config = dict(
    n_layer=16,
    d_model=128,
    n_head=6,
    n_kv_head=3,
    head_dim=32,
    d_mlp=320,
    vocab_size=4096,
    activation='swiglu',
    norm='rmsnorm',
    norm_place='pre',
    norm_eps=1e-05,
    positions='rope',
    rope_base=10000.0,
    rope_fraction=1.0,
    qk_norm=False,
    attn_scale=0.177,
    bias='all',
    tie_embeddings=False,
    parallel_block=False,
    init='uniform',
    init_std_qkv=0.0631,
    init_std_o=0.0,
    init_std_up=0.0631,
    init_std_down=0.0,
    optimizer='soap_variant',
    lr=0.00681,
    beta1=0.95,
    beta2=0.98,
    weight_decay=0.038,
    lr_head=0.0077,
    warmup_steps=200,
    schedule='wsd',
    decay_fraction=0.837,
    decay_shape='linear',
    final_lr_fraction=0.05,
    batch_tokens=32768,
    seq_len=512,
    doc_mask=False,
    train_tokens=108800000,
    steps=3321,
    dataset='wikipedia_en',
)
Each number is 128 + 32 x the weight over the matrix's rms, rounded and kept within 0 to 255. Layers, rows and columns count from 0. Numbers have three digits each.

# layer 2 MLP down (transposed), 320x128, rms 0.177, rows 37-73, columns 0-127
075057127125187184120107158063102083155093137182077129151112128124112139153136123097171110154132136177150107109121064107161092117116180126124142091130173111081168130160101178151123157160141103129140127144129090122135105116088064191158135115132113167148138130162122122114127121177142132117064157100165109127107107095090151168136123144107189148136121156110111216109092156137060122197137
096130086141144128087083162167074169150128117131134115117142116086181188109116115129114148095118119139094220088176167107157167113110085149137121122122084148143091130134169133118139131097145102141130105165151093103129115137140121140155134078156126150111154089151141124067151115117190107099109100115148103154131154147144146162116125145170143134152085086114179169075119152170130112122137
161163145126164189114089101083131138144157155192136136129209108109109116099156172158182114086144073188075105116147132092124124082139123056166099080147172104128160112090137152072075158122119102118126159170153160090133123152130092136150142053159133157160134170103119127070171131154076137064120112110185089118073102114146125087105154124139159164148186151190132169076071096104162135206147
137139167126114129115115097169125087163165188143117120153145134141104063097099140169187148168117118086103102094098159169168090077107135096145103181111128110145125106165144139095117123168153141120091146105125091158127120100101133087118126148160150196126147144108111149083112147126111129106134133114149145089118087114096143065112144154129142173177132138117133125111153115115118142156094
162157103102140143148130106192155098130111089153100113094136150109150097149078099080150177173088167123115098127133104170092127138143141096104163150121151173186136112090080118134102086172132155123099149118101176137128125131140142123080118090106103107085144174184117178156164175127148128148136122172175191119122125196128153131143150087151097126129156101126157081164134093132136094113087
129132084055136133138151125154081116160124126129086154104163113139137162156129073135126125164159148079088147093145100123134142097106078160137150135175103145118151090102153065146162103157141189180120069089061103156178126100169135092156132094121122152116155075172080133140169119100099127131137098144132100185094112155146035125137137170178089084118105068174142125113122107124141142114119
131166118108120166101165146147131141139094190156120136122138203140153133105152145110131147120088091143123108138091135117156090193178156073116145166166164071154196098142134118135110151138102183090161138153060136125128098146143123120167110116076134161115101156176092146081115162122121117146129147114119110144101098156166155160108123130151168094121119109146142082145090078120180123128130
106135133058091089118111169120116104143147082146131168232076084110080089126124124098083126157082125190100108142088113158130154114083155117123071076149070164151091123186171133140185103152112132157126093127088142129134078125088148159127071145205134126133182109139166163145180104145191160118120104146136110137216132056144170117162139152131096177165099108098169175089187165148171130133146
126161160103090220136054088140175106149078142106093082130107154232161099189140143123149119081159053135175158210120138119145112104111111187133134138160130131089151127119142159123133127128108076086076207154076125077145129094082091150174108116045123098104119102093121131129164136104170084174135133153124158122132159081100101154160093115107090147125133182118077124138152146095117087134060
114122079087180100115116164150148143150147130102135128152107098169127113118157160110100123129159139153165207154161089154147104104063060110151138218123140123123054201111155098126118129111155166154092170087166133175049043157163100134157136128098184038077152103159071118144125103120167143158127123134144144110153113156113124130131141083164135152109139102175129157151138100142099140132105
111181131123106149119151045113167125123115106180161092155138077162082112162134110170201111160096135120122200155123138121164116116137120154182123127113158111169163115088116147142067113140093103076086102164129116099181165114148187118119115140119119146071114156072084152163131139079087136114229127154108154069169167134066115118080143136071148143122129131132078085161125136129121165102136
119110105079089140138118173087157133127183136118122170113071100099146094133108100131145122131102108129080120112223132169120206122096083101110171157121177147117143217145177084159117173102174133196138149123165126153067181103121082199123203180107157096103151118140095067151147142077190161142136130141124132126146125107094200143150088156156121121138065121146190137120118147114072163103190
152117118167124153119098193109106099097127109141135074128174124152127117155085107149098100092140136116099101153146173132146120103152133095122147126106164130122085138145114145134094062148164149089122098081138131134128122142181101146107122124158152145134144140173116230214142153133168162122148090137106119128114157172113143159131157147137227126144126171124132108075113145168050117123102
192123124149112111115111090117126151129177141129114112159157124171141133102112144123111141103147100149083181171201105152136129143092125195145183090103157146122117099133165128117097151144151117126058100155106123161090163180125157157096127179126190080114145119092181113191097128142134103187162213099122071084107115179115108159163073097134104125136101141212084097147078152081104082117101
099166185056098113054192116119138074122177131142149113140109126095075150044194119114124159116143152172102156120164085056142098151106106129113115100122117111192099112142131134132080138124128087115139116130133087133142148186175122138120137086061125110142153104168097122101056146138111160135086126085096163102093128097145061082101102121122093080102100142121106137108106180115147066109106
133162207117183139135140113151143148120132119172111135150105139095084130130122098109163109112150115077128117090085158170075165129173075156083155145165116146136130123119105105165125154163091150139119128087123162190113138141148118090149121142165129180136075109140117150092115102109099071191099181150103069162160132160173177109064122149175146097153120159103116144157169116110090113177054
144169157123160103118153140115109137172157147111117116196159107147105121150114093117102092133114094124122111158099111184200151120124120072122154152079138209133150085085119090159139135146121148091100143085130113137119169129122127107107126149122093169084118097122128135110074125158100073119117076108100160139156076197151143098102164171159082161163135096193151131170146119142084133119067
161114183130122157095134093143101127136146119139108145139098118121098119167121160132119199155111147135124160166120146106126191126133134142121044136076139183113098179115120139126118167128141032094100122171124099114102085148119140131118172178142068157106159097120127142158096171118096125122143118082139126125181125128137154112086076142120134151112128122017131159140097131129196135123098
118158179144140125117127077191070132121139183128134093108121156166215143102156099097128085167089111122173152098120140130120075154045115094138083134117097140053163168100207169069106086120128148188168171181176129101113141116113178080130167158079118124137135182115101134206128130138078154091144180087096099170087219174096169153164109093126107107080124107128101150146125153124124142134127
102202135075115114104143085170126105121123118125168169116123107102129149091094105126144106121123089115107086085113132062106125173069098133123121127071117124116122185114129129138144147146127111136162117156123140103120154120118112167127111155154099160164121131117139150129158126161113105090143077154132110156077143136160128073143156145151055104181102178193162091135190134185127111116118
114178122132134121142174098163158139152097111127080153100136103114144137121069140124075156121121108090179125145130179102030170064138077113156111182164160162130149131112170173101152130134133089123212140106075100102147104211094078130150179128106135174153169165177118122170118154145146123087052044202111123129185143126130072078136119128159115151090061178118156159184103137121133154137117
116131118116121135141142126057106127099120163199128171124157181064121096149129185091107120082101099149190092091050165089124060169119179113162137192153176097099169036136129090135157091193163147144126157106076147091166139091143105164183119101076154107113125150052101107103118107125125087114201178134130077114089057084124082109168105101208116057162121127165144123099086077109142071107133
173102075130139165112091175099163153148116171129067127190089187114123152113102141079170069132138123132104100117101149113099108132158160119103124053123146147086129110130060146127123102117128165084099158095133108088135142116148087170160116145119167176111134128150112181104098159173144101065097132210148140101084115155097110184111095171111188171171089150096109114138119141174067128139111
139189162134081129144175077100174173143113085106084121054120122144176125149193126152157155154140106129138102163084147134137159092175141156096112141152175128121047118118098158170114158075122125120127093120120152070160082169143134122150127117161137130130034133196108188114128126114142147136155144064127126124077091109155117185130105143160143123093116138104119137132082132150141110122093
187151125063068118127108141121083109156174171129166093106158089136094109160175107115160200183165170158147070104148122173154137158118177094130104092112216115155059086154140143075179111127135180141106152178155148079097113171147136074121139174067062165165075114198158074173127120120128146085130108130084116119121093094101159093088076120121130102138124150113101132118077113116126122123132
134104139140151121147073137175145131167139101151128146098164150076119064124110155133123101152127089115132193152132104107147115147063113124098143101118100140096123140092155138151099115102158108136105116168113065148165135076105075167149131056131145131135109121120168090073130124163137164099151154098132191200105134140101113159145114160135049148157146074108123148171089123133165120123107
165113135054117103110136167090138168153089197103120124103137128118124122156152173108190155156162169146063075164086146126139121106129115133111133085137089114128117159126102116083147092142183179099116068184134135108152130157091146087196129124153110110160066200087107131163095152139127082095156211114134114103109095201154106095060128070079152110150147171077132176157157137140127141078143
097129150131118111150104180157101131137136051228155120164133143129092125121117143101108069082142118120146095076129176140114110170151160110104137154153097111122090145123096206109166118150131157169110154141106168150077126081118101114096093140128105181106112110179135166082148116146133157058118115121104139171187101154191089203154137125135124137135138084113144148138165104120099169099127
134173143134106115159174103135102112092077165123196122151111129122116113084120100096177140100150136170151115116184123171048175117119127164097144173143126094085148111154143096118100128148117151133094129170144151128160075085137180104135120112040105076142100101096128116140158164138112167127148138124146116109131082118158167117142094134095127108119095077177053115165122180146112118138101
122098172140155146133126178129131114098090142071110202167148171147101094102185099116122108057169128158103109109166157181131190112138158177153185110134115142192110190148136076117187146110145093102160116185159147177153124123134088119148113090147121114129131081153142171157120125154188173128120085112107159126126063123151102149145192183066100141198104152111126131119103160096136136145129
146151185118106104121126112139163124133137097098149170178136148065132111130079163093107162199147084187131204146096127181085118173126091124117107128094143119108116094098151137114153147057163132124097117142117193125126126100138143147155143136132101026139140132102218110120156120149135097185161093159118059151088085131110137134058067152142125182126142095108119191140115141173105128179153
152157074170134102113145115146137135127110120197216125101081123162123167124124145178187092117127116126184088112142131127179136135146133124130138168104156101130141141172137121077090116027114110116156081102063135121123076129108105167105100068077142116116141092113122106163153122193125136143070173109134125114122114067128131120067085120143106108101073112078092102195120137114147154129058
140126195153118143070123148148105167086149075091145141069150105127076141108162129127194183099095146148162164125136169100146096157138131191107110141124096134115156161126112152159118205114127131147164111107159115168112087149096116178122121086115079125139136172133131099129108126110091115079120134099145130167147097064128121103139116136152155154121109116115108103160170120077162086096160
113109136118148122104200148129125116107098128121117114138152140118180146136159117124147117121125138145110032174138133128121143113155137097063086115131101194091117097152152090121112097153123142127123167085096087156133094127114073146135109140163113137152104129149078166149104177154151094139112047184124150144117123123116153120143113149080147140155143141104129161146199096083165151136123
091175149126122122142180065095145146143131089118127198106030098186124125071182120159057073119107127141123073138159121116172151094138156166062116124137137111135159124129128073174080173095094162178123115106072127129127172106111082156113132103132101182135108169171083072114110100143133128133140122147144128092133068142139136145138106195108156121132082170134133110104145063090116174133122
144146105145098109049123157147072118110161140144063157131168136103129168104191111086150144147122079139126102083082225136064133162190139116147134125129095177146145133105092153099135115135142159112113078088096112109068105063113153066130123196148138134117083131156136198118110125138137089114101147147128144114092077119094133134135148135150110135116165197074158073136115127163179157141121
130155131151182121194189088141168107126173149093127131161173128126094073163142142112095099117121113107116085132105133128152140128115138146127155160110074196170126103145120128124159146175136138145118067071061132155093161145128128144152134161089169163135152107117084163075151114140184112152149121110161128169100104158140126168061129039128094073162145120160112140092155104131170096128115
# layer 2 MLP gate, 320x128, rms 0.194, rows 38-73, columns 0-127
186086146109109089111128076111181058074180131108125149169170127157106157119109100162135126128128126110131086106095162204156093136133145119101114171162182120170143149094109136154081139118146174062163136107087132092187127111166164092153130148138198111128149136170107129149148125150098144150152139100106117154139104121082166081126082116083196109180113124147097093142121128117143122170116
094128143194193122112139158087129130147116176115118113149126162085093112217083135114147139117150097123127104107166182154044197114143119160156093127137089097106128057153033123122136078158150110072130131115163131182143195055169096070151179025124146044152104191138113130119140113120152153140158149131161121087140155034139143038045095157142163132183143160133087131130175070096132084179092
155121164176097116115159069163130070173105174126125153132127141154090122084091138166124118118127140105108093101097163183122114128134137156124110162115140150134096152108141119118189122125142082152113202100197138135165114088113138068138099098159134159136167117136116139123100121201153125122131134107145117056089112131060129073092119138146096132135142141088103113071145075095103125114117
166155152150132191125160126132157155122165136116151163088140134147118111117083115095136091110133160156175096113151127186150128138145131060129133146145187154185131109104116170062134065155115108169124147165125152141081134160140205087107125105120154189117137137137168139155146163100147133139129125150157183123082122097104114132155168142131093186075153112131135137128146134151083132130059
117139121120121137109110166155131149122098179150160138151163176114161141151111104155173085122183203128129156161106109131123135141121089118222146148151145129102088142107133130148077174087148106108140128096147052098178096153133124106117160125130098139130147127147103120137155145149124083149150172055131144119081096144155168061118180076159082114133128114149111096167151156152151138093118
140104119082123122119164128132157154140177123097096149135119130175164136155100159142122102113098115103139146175159118162101118101147085140086134170142111085213186123132171096163103111135144158080174061098117140100123104089125126114117102194077214144118133120129116094151123139112080080128098157093119098169195094097156210136123181150100160116090172106089159136133140154114157131112156
106144086123161084100108027129129160116061162155146136101149184151153170109114151158135134073125132057116162134145128105147102107166108138128150193119132169042108131120127111157129135120131189149086115098196101080097131172172135100082157210132140052107080110162083128169097135125127026122143172090131158151105107100118103134163103135132176095140129148200113107161157100149093102137038
137133113153134040108138159081132186118171113178122073080139144065127165123049121101202161160125162077157141113087099117157129168099146134134140096107146195173201195134114118129123148078122087162139177122173106124112100126142152079057142130162129077127132130109126083102110170128122136125088166145179080094044061141169111158100109147110135134110105044100106105109067091179150093159118
144093116094147142177122132093124124073196172132155093146133110100111043135105111118084150142108177168153099147165132099080170142082146120132124135111114117098061202107126120140145139118104089081128120112154133175070121125114145158167119135063172089075124067138128140134103109147104112159133152117117136094085109084125165065156117164144133158168091161133144132113147069094125133154128
122117135158117102149094102094109169120158125149160154087072112086150148145128164106120162131172102100113147059198123159172122117121153177078089096157120127107106090184132131121167172130139156166121189145166086115122077122128129142154166088109126107166122139157152135113127160147177086075133149038139116098160139136113123087115142194111150046148172114116149160132163070095142136092147
120127169138181080120184110158150149158119092182078177100177151142114132147081183150130136108160118087149158120123061102171116158159156108146085125106121141109100084095151117144101083123103100110116166123138118080177141183202178052130150170131118093168163111125111127108137114159144096118052086120112134181114065103190113159092107129071148041167122109127109110111087127114144109129116
159182110106110101092141070019142143152131165110112146112124129100129099167120126111148118155149101135161104135146108116151130183124142131160109092166117112178140122148075094125207130121168133164109112168103087101168132136210095143147166168166089138141114103105164090146109133097163105154106230100112123161144101144116131128132131143103120096129138059068099112174090160141173140159159
154114139139170179090131086147125182077114161074161108118099101144112129140099146163059090142115119086130160147127113184121103119182097124097110120129094103175123129126128121099125099072154132103119130165160125125202081094166129123214149153075189113136160092121177115172052129112157040124078165061106135131106114162174132148130188137180125143138180107076208126127108116145180160151109
094113113138145133112092071095077072166183079085142119086122066129151132148120077161070099144102131147147186156169140154133130106159122142146124136149167152110145142123137120121145143092056097109145110180093109163165138066086123149118132158172181107179120094143172146115126087179131081112154126126183117114082161124110128150142156090156098072125142172142149141142115134165157167118145
108168085078105100147174156116113156136120065125127165108177152090081077120066140149146142136161081106123156080133101178110110144136131134149118150107144158141146104132133164084169155142073126106172156079172131124091156128174151164155103107111143116148145136159154129117124146139050167099098099118108112162099126125144198216133102128102122151120157169105157150068203061156115104193109
128164161146120117107127169044150130154166146118116138125090106168120124168089132104107118131136074149108124112148118143148102089136113133123191112122130177131156100093189118160155182092127150054124143127102118178139104100169145140169127102089186120128206104145192145141167134126112129118164115128087085162056077210121100143138151156135131133124075116136162153170124136108145137144141
086130127118121132224117138097156162127130149099154144121151114157120101083164160118146134137158105137131151083160152106106138090126122119114128129117113181140155141109119137127102138145144115124143110137195183128126186149148135124071140146135050107175118195122120168068142112148112153147121155150132175137141112109138184154094125126129108094100126133097148191133083101113100128190140
083144115102095137115068075128174164121138144193100170100105129158083149141100139113057159097144152118064127093136118127158090151146153150118099095125121118112136113059157122111100184137161079113125065064112151129129173137179109059120077107162125135125139103183103178130104126107107179191074078120120167105151103133161091076144102086073126161149166138163077175127089151096156112123094
118165131080148129132099168134154131173125133148185123098144156124141141175139107142134167172077143120134108180102129144126121143141162131120094108149151162097149093146190144109096163124072088136146108112148117098169165134108096111146133146168118137114187093116171154191100130197107060142177098128135123100142144088110121073115163137145126136151129146168160151133098113144161117171108
097134083115156100105120143144118131221151083167150131153196114170126074161132058105135195142124101082118165134139118109203139124114119189117136184107137196106137156098139196087190157079124091128151113155147112091123110173149077107118108105078166117060126174129186134150114115136194170085141063170166200111124140118153131113124207096106136048116180152121165161095152116161160128111170
112166104155151168153108101065106104092079120091156133133138162165121060170211149130110121150145116142153122076116164139123145122132123178112105163133182135170118156092091236114130111135133144159093195153089137176079108135088128077142057119157164141186146144171095149101064108093167173103109131144131111075092047166107143125187170152183141101104106185117061054108065129107144085091149
116072205128108119125175127100132098131109121123044144132101139118147179149123179137090176061116141158163110158110129113069104156113142085151152115137129167134166132054132088158122159077087132199085201147088115157135121141175161141162190119152139069088101077120131179112165098122160141157188207126101117071089110183168156150106152163153126166120132168170125167138132100137190118098086
090040101220138132080082133157156116139149157140237108118093173182152109159051174149155125119080146149156094132140148100120129181081080129142099133140123209091112146080115155183122115134107151127135140152094130053100127132116127066102134188180127160129160133105123111135111147114179093132109155203112174134142117113091141075145126107119079101113175132106157111112116167096138117126146
121155146128172132107068159110155088133114122157144149143138100092165143102144093135202176100140175134109152037135114044138139121125100153119144127121115074127137074113131083141123082088194126093126119118164172112113165149191173173132167048122164110139138059096153176091162095165080196077068177122115137127090091148159197171121108139167102131145125122147105126069148168140099106139106
135127129137139121113107158167170148078103100141166103153100130090117112126136138130159126092125202112162082056145166180136130079145202125132099175093123176167128094080111097167118127142143128144104118105182140102118196121139116073153113138132138121107118165107098068133108105153119133158117122148170079130181136122151107134087068139103142137098120120134101107105134156096131152101114
060093090219103143140154155130195083113123144071144134229124135108130154145163173051163142144124139122114144120146152078152136161165095102154129111105144132114097089105113149164125191096105153149150120091154136111114155119134099101088129120131145078108046112100133165178143118130106127058174155098178143102127197113162117128113149123107104113108061157138135156141160169145150119202118
154146064131152089106086114125163067120065107124147162137118146118137137097155161150132165124154120102134157142135087226139071139123117109130146126125199160127158121103160214085059168169131133124159169073125105207142088172083121103173124130080144193158118153144129083127121074116185145117148109096115172104085139156108093129161145143114108149093120140092102139161174136108144144158127
073122128135150133163164087132102175188151153149157105142152162110111087082130137113111195079113171151115162140170086161083206139110159156175132156147141100124162147144162131125115145149096159147134135164168142114124128097146172142103165093206154124147139047105145162131169106189137123144125125104129114124136112097136151127095170174169096077140137110110173174117161140119095158117078
171154113149132207141140156160157100148100136130148080126109108134099120142137134137141146183153121073071144145118182176185116105128173129113047155107097162110109086157105126170185136159120108157081052136117116085148095096126162140194149113144145082061165107126116131130108139106117150127087131123110117103156152126132135120102147183121163140120099095095143149147083158096155025089160
137072061137131139098099169069092132182182095147144091126144138175125114149194166158095175168109101124226147167151170148139123127171092119182115103147142157140099149104129187142110105123119140142120120187137139121116123171118132142124101075184108121086166134101177139146137061175142151112072101150096116092136154170144173129100115172169127128091106100169176151142090119121136170117101
134089101098091145144149165193132129071143082118045099140150138135155137156129188139158158119166060173112107115175129124088136105137086118134216114056144135123078113160156098118114099137129117154074161167158147121058098093131138146181121120122110094125132179090158125137075137050108113111094151134095131181149114115172087139181162085133121111105166165120130150096180161134085044106172
105126141152077105126100163140156166166083145025128101115174204140162073135139138175104188091140146127087110163110135173108118172186155063161153106131131179105147097143156083095147154147138097100198155157085253067129102123152129129094132102143183135114130112127116113072143200175149114095109125117089084151089140155132153173154113102116171124168109106210122130156149122114163177160138
056086172147127127048147121082093094111176116153121123167141132115156088150087132165163141168131145138152126153088124119108118162090136145122080122174088169107119091120146113093113127139172073084200107103138132148149090091124091096126125113177151116094153148128112163161095144124133126162140093151149164131145130111125124123090152110134151133132079119138038138185156131079143106139132
082101087154102186096149142110091135149079136098126162100088154096123120158131069105088180107161115072085176122166125115109106110118189080138099108089058075098097097120084099139120138173090152114145121129167119091115086086117097133113147125108127164121081138151102098109089079152080094149142118121175101143107120162159072114151139172185143092117111123106076061111107110132208135202065
116159097106164118152131136139094170188168133113145123110095160128140096119079138083144133110169159083153113119143161098114124162162151219111064157073152138152094170124177081181136079149141118095103128143105173058130110140142106095139126136091162112142180109145140119136136135141151115126105109150172135169088109161115140141173140129179202121181147089085145112130076179140135140120107
149125120129101114084095095165143140144120096200149116113095166212147173185097153113091096150131117097173071136163156112152127145160177101133188056104199076154162092119181107156143154155098147108141118085135133107120112106142155129133158108129160067104134165133157166179125097133136098101099137154124148110087155195049130127121163132139124152071099146145147140217120171125160103105099
# layer 2 MLP up, 320x128, rms 0.191, rows 38-73, columns 0-127
151133131099072109151126118144172103178120099104138153189105093173106112151185091136131137173155117100201096132103127144102103141132212108123141064158123118100154159097135181138151133099081115071120133092071118151170134117144076088117163134109087122106088118129137141163118154159135141115118088125114123143115078060085146091100116117110107138204091088162126174129159113136136090116135
049108119156158102117172070154202093136141165123174188183191214117163133148090095067091126121107114160134150110157157078169152150155106138133134162098206175133171149156105101115145128146186127089156112105098139142120138074136130159125091095137125146173159163137167130155160096135062152125139139093162044094161144149125168126054096138087140168135142161120061118119149119162046097127115
109168126143080103086128150134109169137106160170103148140142130133128052127166068128148130117157188163141194139088145130139066151135118123143124125114123069141127091213161058100130124116134097133119166070111079160116118115162109184124093115073159154148148141094117162071148103101083127125123186130130171128162149107174160065138135121111136152114164176173101094205081133144138147156188
154109185189082094124098146091172182130122158090140146115178096166076161153154129134097123081144109079075122161175145137173121127147133153091135094099172153103136097174121133080192114150114110131146167086108170081116131116152139081121151113130152114146132081098138126155145122136109106137165214147074153171081167089207151107150155156094159146106094143207091186126139110160175141132042
123156107065156097174132192113109129076080149117163113075148120098098105110119112079129069068113141117121156172142072127124120141090098144148126096166135114112116113118142144123169086110145128112177174090083148137117140156115099101142142161160116155111123100124129135137164127156123147128139103154128135171081127089143140044135159136190105098113161089137136167157135163079177121107166
108059151138175103155119130098159120136141133089111078126101072100129166118117097186149122137081190108092129163129108096137201108056093091120123083099081140113116087095133137197190084117133137175111105119216131139114140102128124141109160115124178123066085041073159154109125125147219118171102075145103083128156149115118088138206164077168049111067169108056129167090136153034095147123127
100056081139186128135120082051061076159136143118168133115163174118132137126097054126135074034154084078160090134125121127133180119090112093160134046102155113083088155146110086131135112154097128083126094109128131123137164068113172148118113112123136140096166146178134127212177079181078154146148115139148116126167140141156126127160072090129161106133135140160085137168094151122030166107167
095121179134061163148122101177125099126104096088146157173136099230133128114176152142103124057122076155152157141207140140099084080093127142102130203139153135119037044146109140136123122140109100075124120141072177089122125104121108111150127109130139147126139111157120122137123096130149131159163072081087160174135133157123165104134166067155091105131122129191156142105156168093123119095118
090137150167101105140117096152154149132112118132147181111149170098170152124177079127129177111165130101111111121167139120152140125169160136117095127145144085102169126149153162140111125144137129138149188165125140152199156116099096094051155107128077139184134142114122097113063116124173081104089103106114078147137142198094145156089113170134115100116143123081071103167109104095183143139079
156153164077184074131160077153102169141116188157166093164157132095147094077153098086161105140070151165092059181142135145095091176124126076107129130148157100142130133132074159113111184088105151140125096157072075118121146118115135093089118180139182126114129136124084125071075062102163160196138129143122151120087081070144123136140113099115106158127143111088164102109159167128111080122122
150122059123159164120147079079138100139204159113179082133139122105100117111120109104087103117157169195125089157120119143077195123139093085090114204122075139094117120146107136157152091145130186156134098112140104154157152097059148167122134123163136176097136132139200097171109142090115116104172118171147188122158159135111109078152168087143144083072068155057110161124148127107175111118120
078062076152133115120173170129148142171158139139158155061178124140065135139137084150114125077126144145120116147167129110121139122078072141108131186126089147081134167147142135159128082114084118110127155154167143120155118135135200124131127109114174152127112116086043154124169141110133160118151104159112163103115121138100165144161112135188122103146126157124127221098147146104108118118149
134115208164114083159149159079154103144125118105113159109207145106103138168153164147143110124076109130141098123091088115174185096144158158135191144115123132084133090071118176111022163099120086060087106130130081103106139177154151083120125095158106101164126174133135182084102097106132160105103108088124160057138108119148181098087107103119127165098134102167101109161170133189088129151127
108061118208147127120064073097121127135155115083111096100120092145153146140094102163098085118059129133082156115072123115172108136140125114133113148127118162098169178150104149153093125115118128161205112087103135138123148063135147152121180083154159096095128074087178129102117112187128097100135122079152148112110157101145145180126129107081102173156114119145110153123145095134133178144136
074169083154166160183156185106152130116079070150129116107158134169152170136127120118129177117135207153112127119175169124165099141110087145149101138145108083144095122088117076160096076067197162087164169058149095096087118118078116147140133116106123087158155088128152149137119065111171131165081186110158131100089088165080132143162201146100120174138166099156159127101141143175172082138162
115174114149106140142141132111123115151164146145136117154114160128132125157100184109151142107137119143157166125219115111122162099130098127173199158073134185134122094095169160168127145099150156064092134144113150185170079084174137141135115092083209082106122144170118129174147096105121085127156120193144028075054075189136151092095157138156089155098073149159140153133098107141109106148125
102122201127132143099102105127136123139143073124111074102124144097159168137095141152134142095116158135096082140162161103131127130144098169154170123156161185099109096170095126155125116157113189152084140148065152173155154127137167109134116100113146088145135146136165119112118097155177094174079167128128100105162093076121134142129075157121123151126111130132138074135125125120072128129111
120093075050134123107080137231114143110089071165160147076108138147184139133166082123116123075121142176130109129037094170150103198155076146191109093124120143065170144113152122197101183205136098064147144192156134120118141081108165103091127157138142136157118035146127136181106184118124152135087090076122121110088134146096112100163116052102093146092174166182182076097106130132165108152119
132147138124133109149093178104157092172135104113130117110156097099157118103176095115141121114125151135096106155148129146161095134113114114123144090135134149078142099161133132106088154136128137125170137111126135095112143152170148100144134124133107160105126152117133117106112097110105104093187104123104137133153177114076142119174173122119105144154148161141120133115135133132115108166139
126130114155171155153121080140135202163133131096142077147158107085093113163141099167125208120117127174144155200148172073127134159102152077117073238116126112098191103107113193112137131150095147155174099115110095129145127116096134080135082110094161128127121145070127161154169088140171157122117118156118180098139113076113078152126141072140117147095101114157157102158137139154162140184165
114186133123099153116198061119132133058139080130116128156123187165099126121196129108084065123140182176101133073125155167165143135177082057112144122117143170193164084168140145140140102087134146077094136099120163088080130084137128122167114092205119072168113177145111171108156180168072148101175174212163113144121097087170132117086129167132178156126083199059114126213141163171138085162108
122119152097148083125130102139094203139124111156090171175109151129092155136111148108190102145119111177113164138076107191148093095144065172162147092151126134182159127188130142102138206103147147118102148105084101113159135096166127065235088086071145171157169171099187168103084140140100093124096109180101115149119122135114133141110139135089135168140111111121167126136136075154185156177126
128185185067134152169136131123094144170143131146096131111147105096071091148146133146084098146124109110152144112094109133131102104125234116134190167155105110155124109134127080120138131104136127123102095124146162131112183107159111110145072116152144110130108096097161114156131146175115159169149095115156098119140088143149167120107136104115178155177105142113093146121150130118103099146086
137118094102126139137112135159174049111119151159102031117134055191128094154115189156101188148134119104121055122146082089113142149187177119125142109123145139085159108154219152136153133119142138110124128159098186099160184142118153144135135110136063104072129096182087169130164129120119124136115129112081099137118124096077118125132118117090178105139140103143104064169154082141143148116108
108178092085115131188125115146099134139062111140055099141133121123112119128140076129187159094157168151158080122146128137116133120097138135179158164102142171151105141101129132107103125079090079172131133125134149114145133149136148111113133145105120153089120167180106133177103096077101126155076117174146178085124111139131111074101176098141126121101171144121128131125168093119087117129074
172143126128106130090119101168126141120116218136061119169104113137142125105108129165120123174181088105144110043172118130137120108159141131137151129112125124118232159148121114146135124127152133168137132093162122103139156169135145122128136124073054075138089183145098135090114129100113048094191185144219146112178147106115094136095147162107211155157138147104140161164150141114121152122116
106134079100177121129128147109073126096100135149183135144111074142139144095160090132147155142139131065095128110121085188109088110141127098139098148156128129140140125153169158122133097118124134074193140133112149156145137135155121086140096177122117162216115142121163082163135111122110175180124108108163122129112131110139020140153148122174150178106175149125143130092098141107150152142103
062151145084150111115153072151181114164120200109106137134128172145126161092123121144105143104076176103132143167161088100142122120117147127103149135142139130167155166102133156105077135094097175139126107127089132105124077153113136152118115114156114079150136069160142141104070063143170122116119143089109072167185133154084116143091157125113137112116101096098175075069078118106145105115155
097130150172133160164085063148160143131164135132152095118096135108098108127145079132075150083151179099157119080208134091192134156139156150145198150111083118123087130163115126150083129147126086160176101134190148097155091140147145151064113122160120079114119150097085130172136107182154107093095138150088123123221130196145167124129134133095141171124125077120115136101133185117087147154127
140159196194095135123115117106129125111125092103140144124077140136152148166115123127071161136152068085171130100080053152101128136099126095119150139052129162206080146108178118157146173129127063105161202151138093124162175145198118101091164148138094188121078141116116149159100134142138088171146128125118108110124069072102168165107138106127161108176132125080100128121131130157111091085088
119159133119173090123139117090104163103102154164146110055120136148103154107072126109138070085087150084155151114152149176128107137118139182115176109131116137172192099133100079165141134158177111086090095118144134098107177118152131055150103141101150183087144163159150100117114117122119110096109092122150126098124124148142139144135135151110161157086127127126149139148159086124139121072055
142116134085097143154110170077145073178124119179098192139133109096105139128160155110142087172152095139072131085115146129138131120147125231083091131139073076099142110179125141085139102058112129097123069184090090207147152123160138183165120122193103190181203139136155142135203121064084153140154099125119160137132117061170151145103121164108098119092064189114127127122134142131127110083102
069091141145111127106138119092130103148093137163108072144118147081110106100083113157177116181130140124160063141089108113112129153119163144106107131150138160124138122096151134117107142149161121124135073080090144116129115126140132119112142144188124120108128155126069124147096081139098154206117103136140149119126129118156136138108159115115141119132076112108077101169132122105130075142132
140132180113158123101147131139109080143125142160110134071102078087099149141125079147125143155126076129129107138136146099075153148112100054103111145097114070156062146080099152147117169128136101089144113087114094085197123118072114092176152133149088109077096149203147157128174104073114083159170126126148120147127131135093121095157177145145211103124130141123196112151085141155173080183089
161089098141125181129150087125096177094137121142215048123107137132073060173083185138094150110172120102150161158145099137198137069103148099106112128122186127084106128083122127130159160108090189184144126134111117151148140139167127167140105151098095117089135106107074156124146165123147135128155146107127156158119158153093137177153117168121128099180075107150160148095129163154139162142152
162136151162091153178156093180121140172181143102050115100132201146088160147114170131160088120071092106133111115130141101128149130168164112133168069121153154145144105137162099120124119092088116123089136102072131135113168087182170146128156072093184139040197120146149128129113134087149082126135067148177130143152090162127146095179038127125107155095108172143163120124155142155127121097078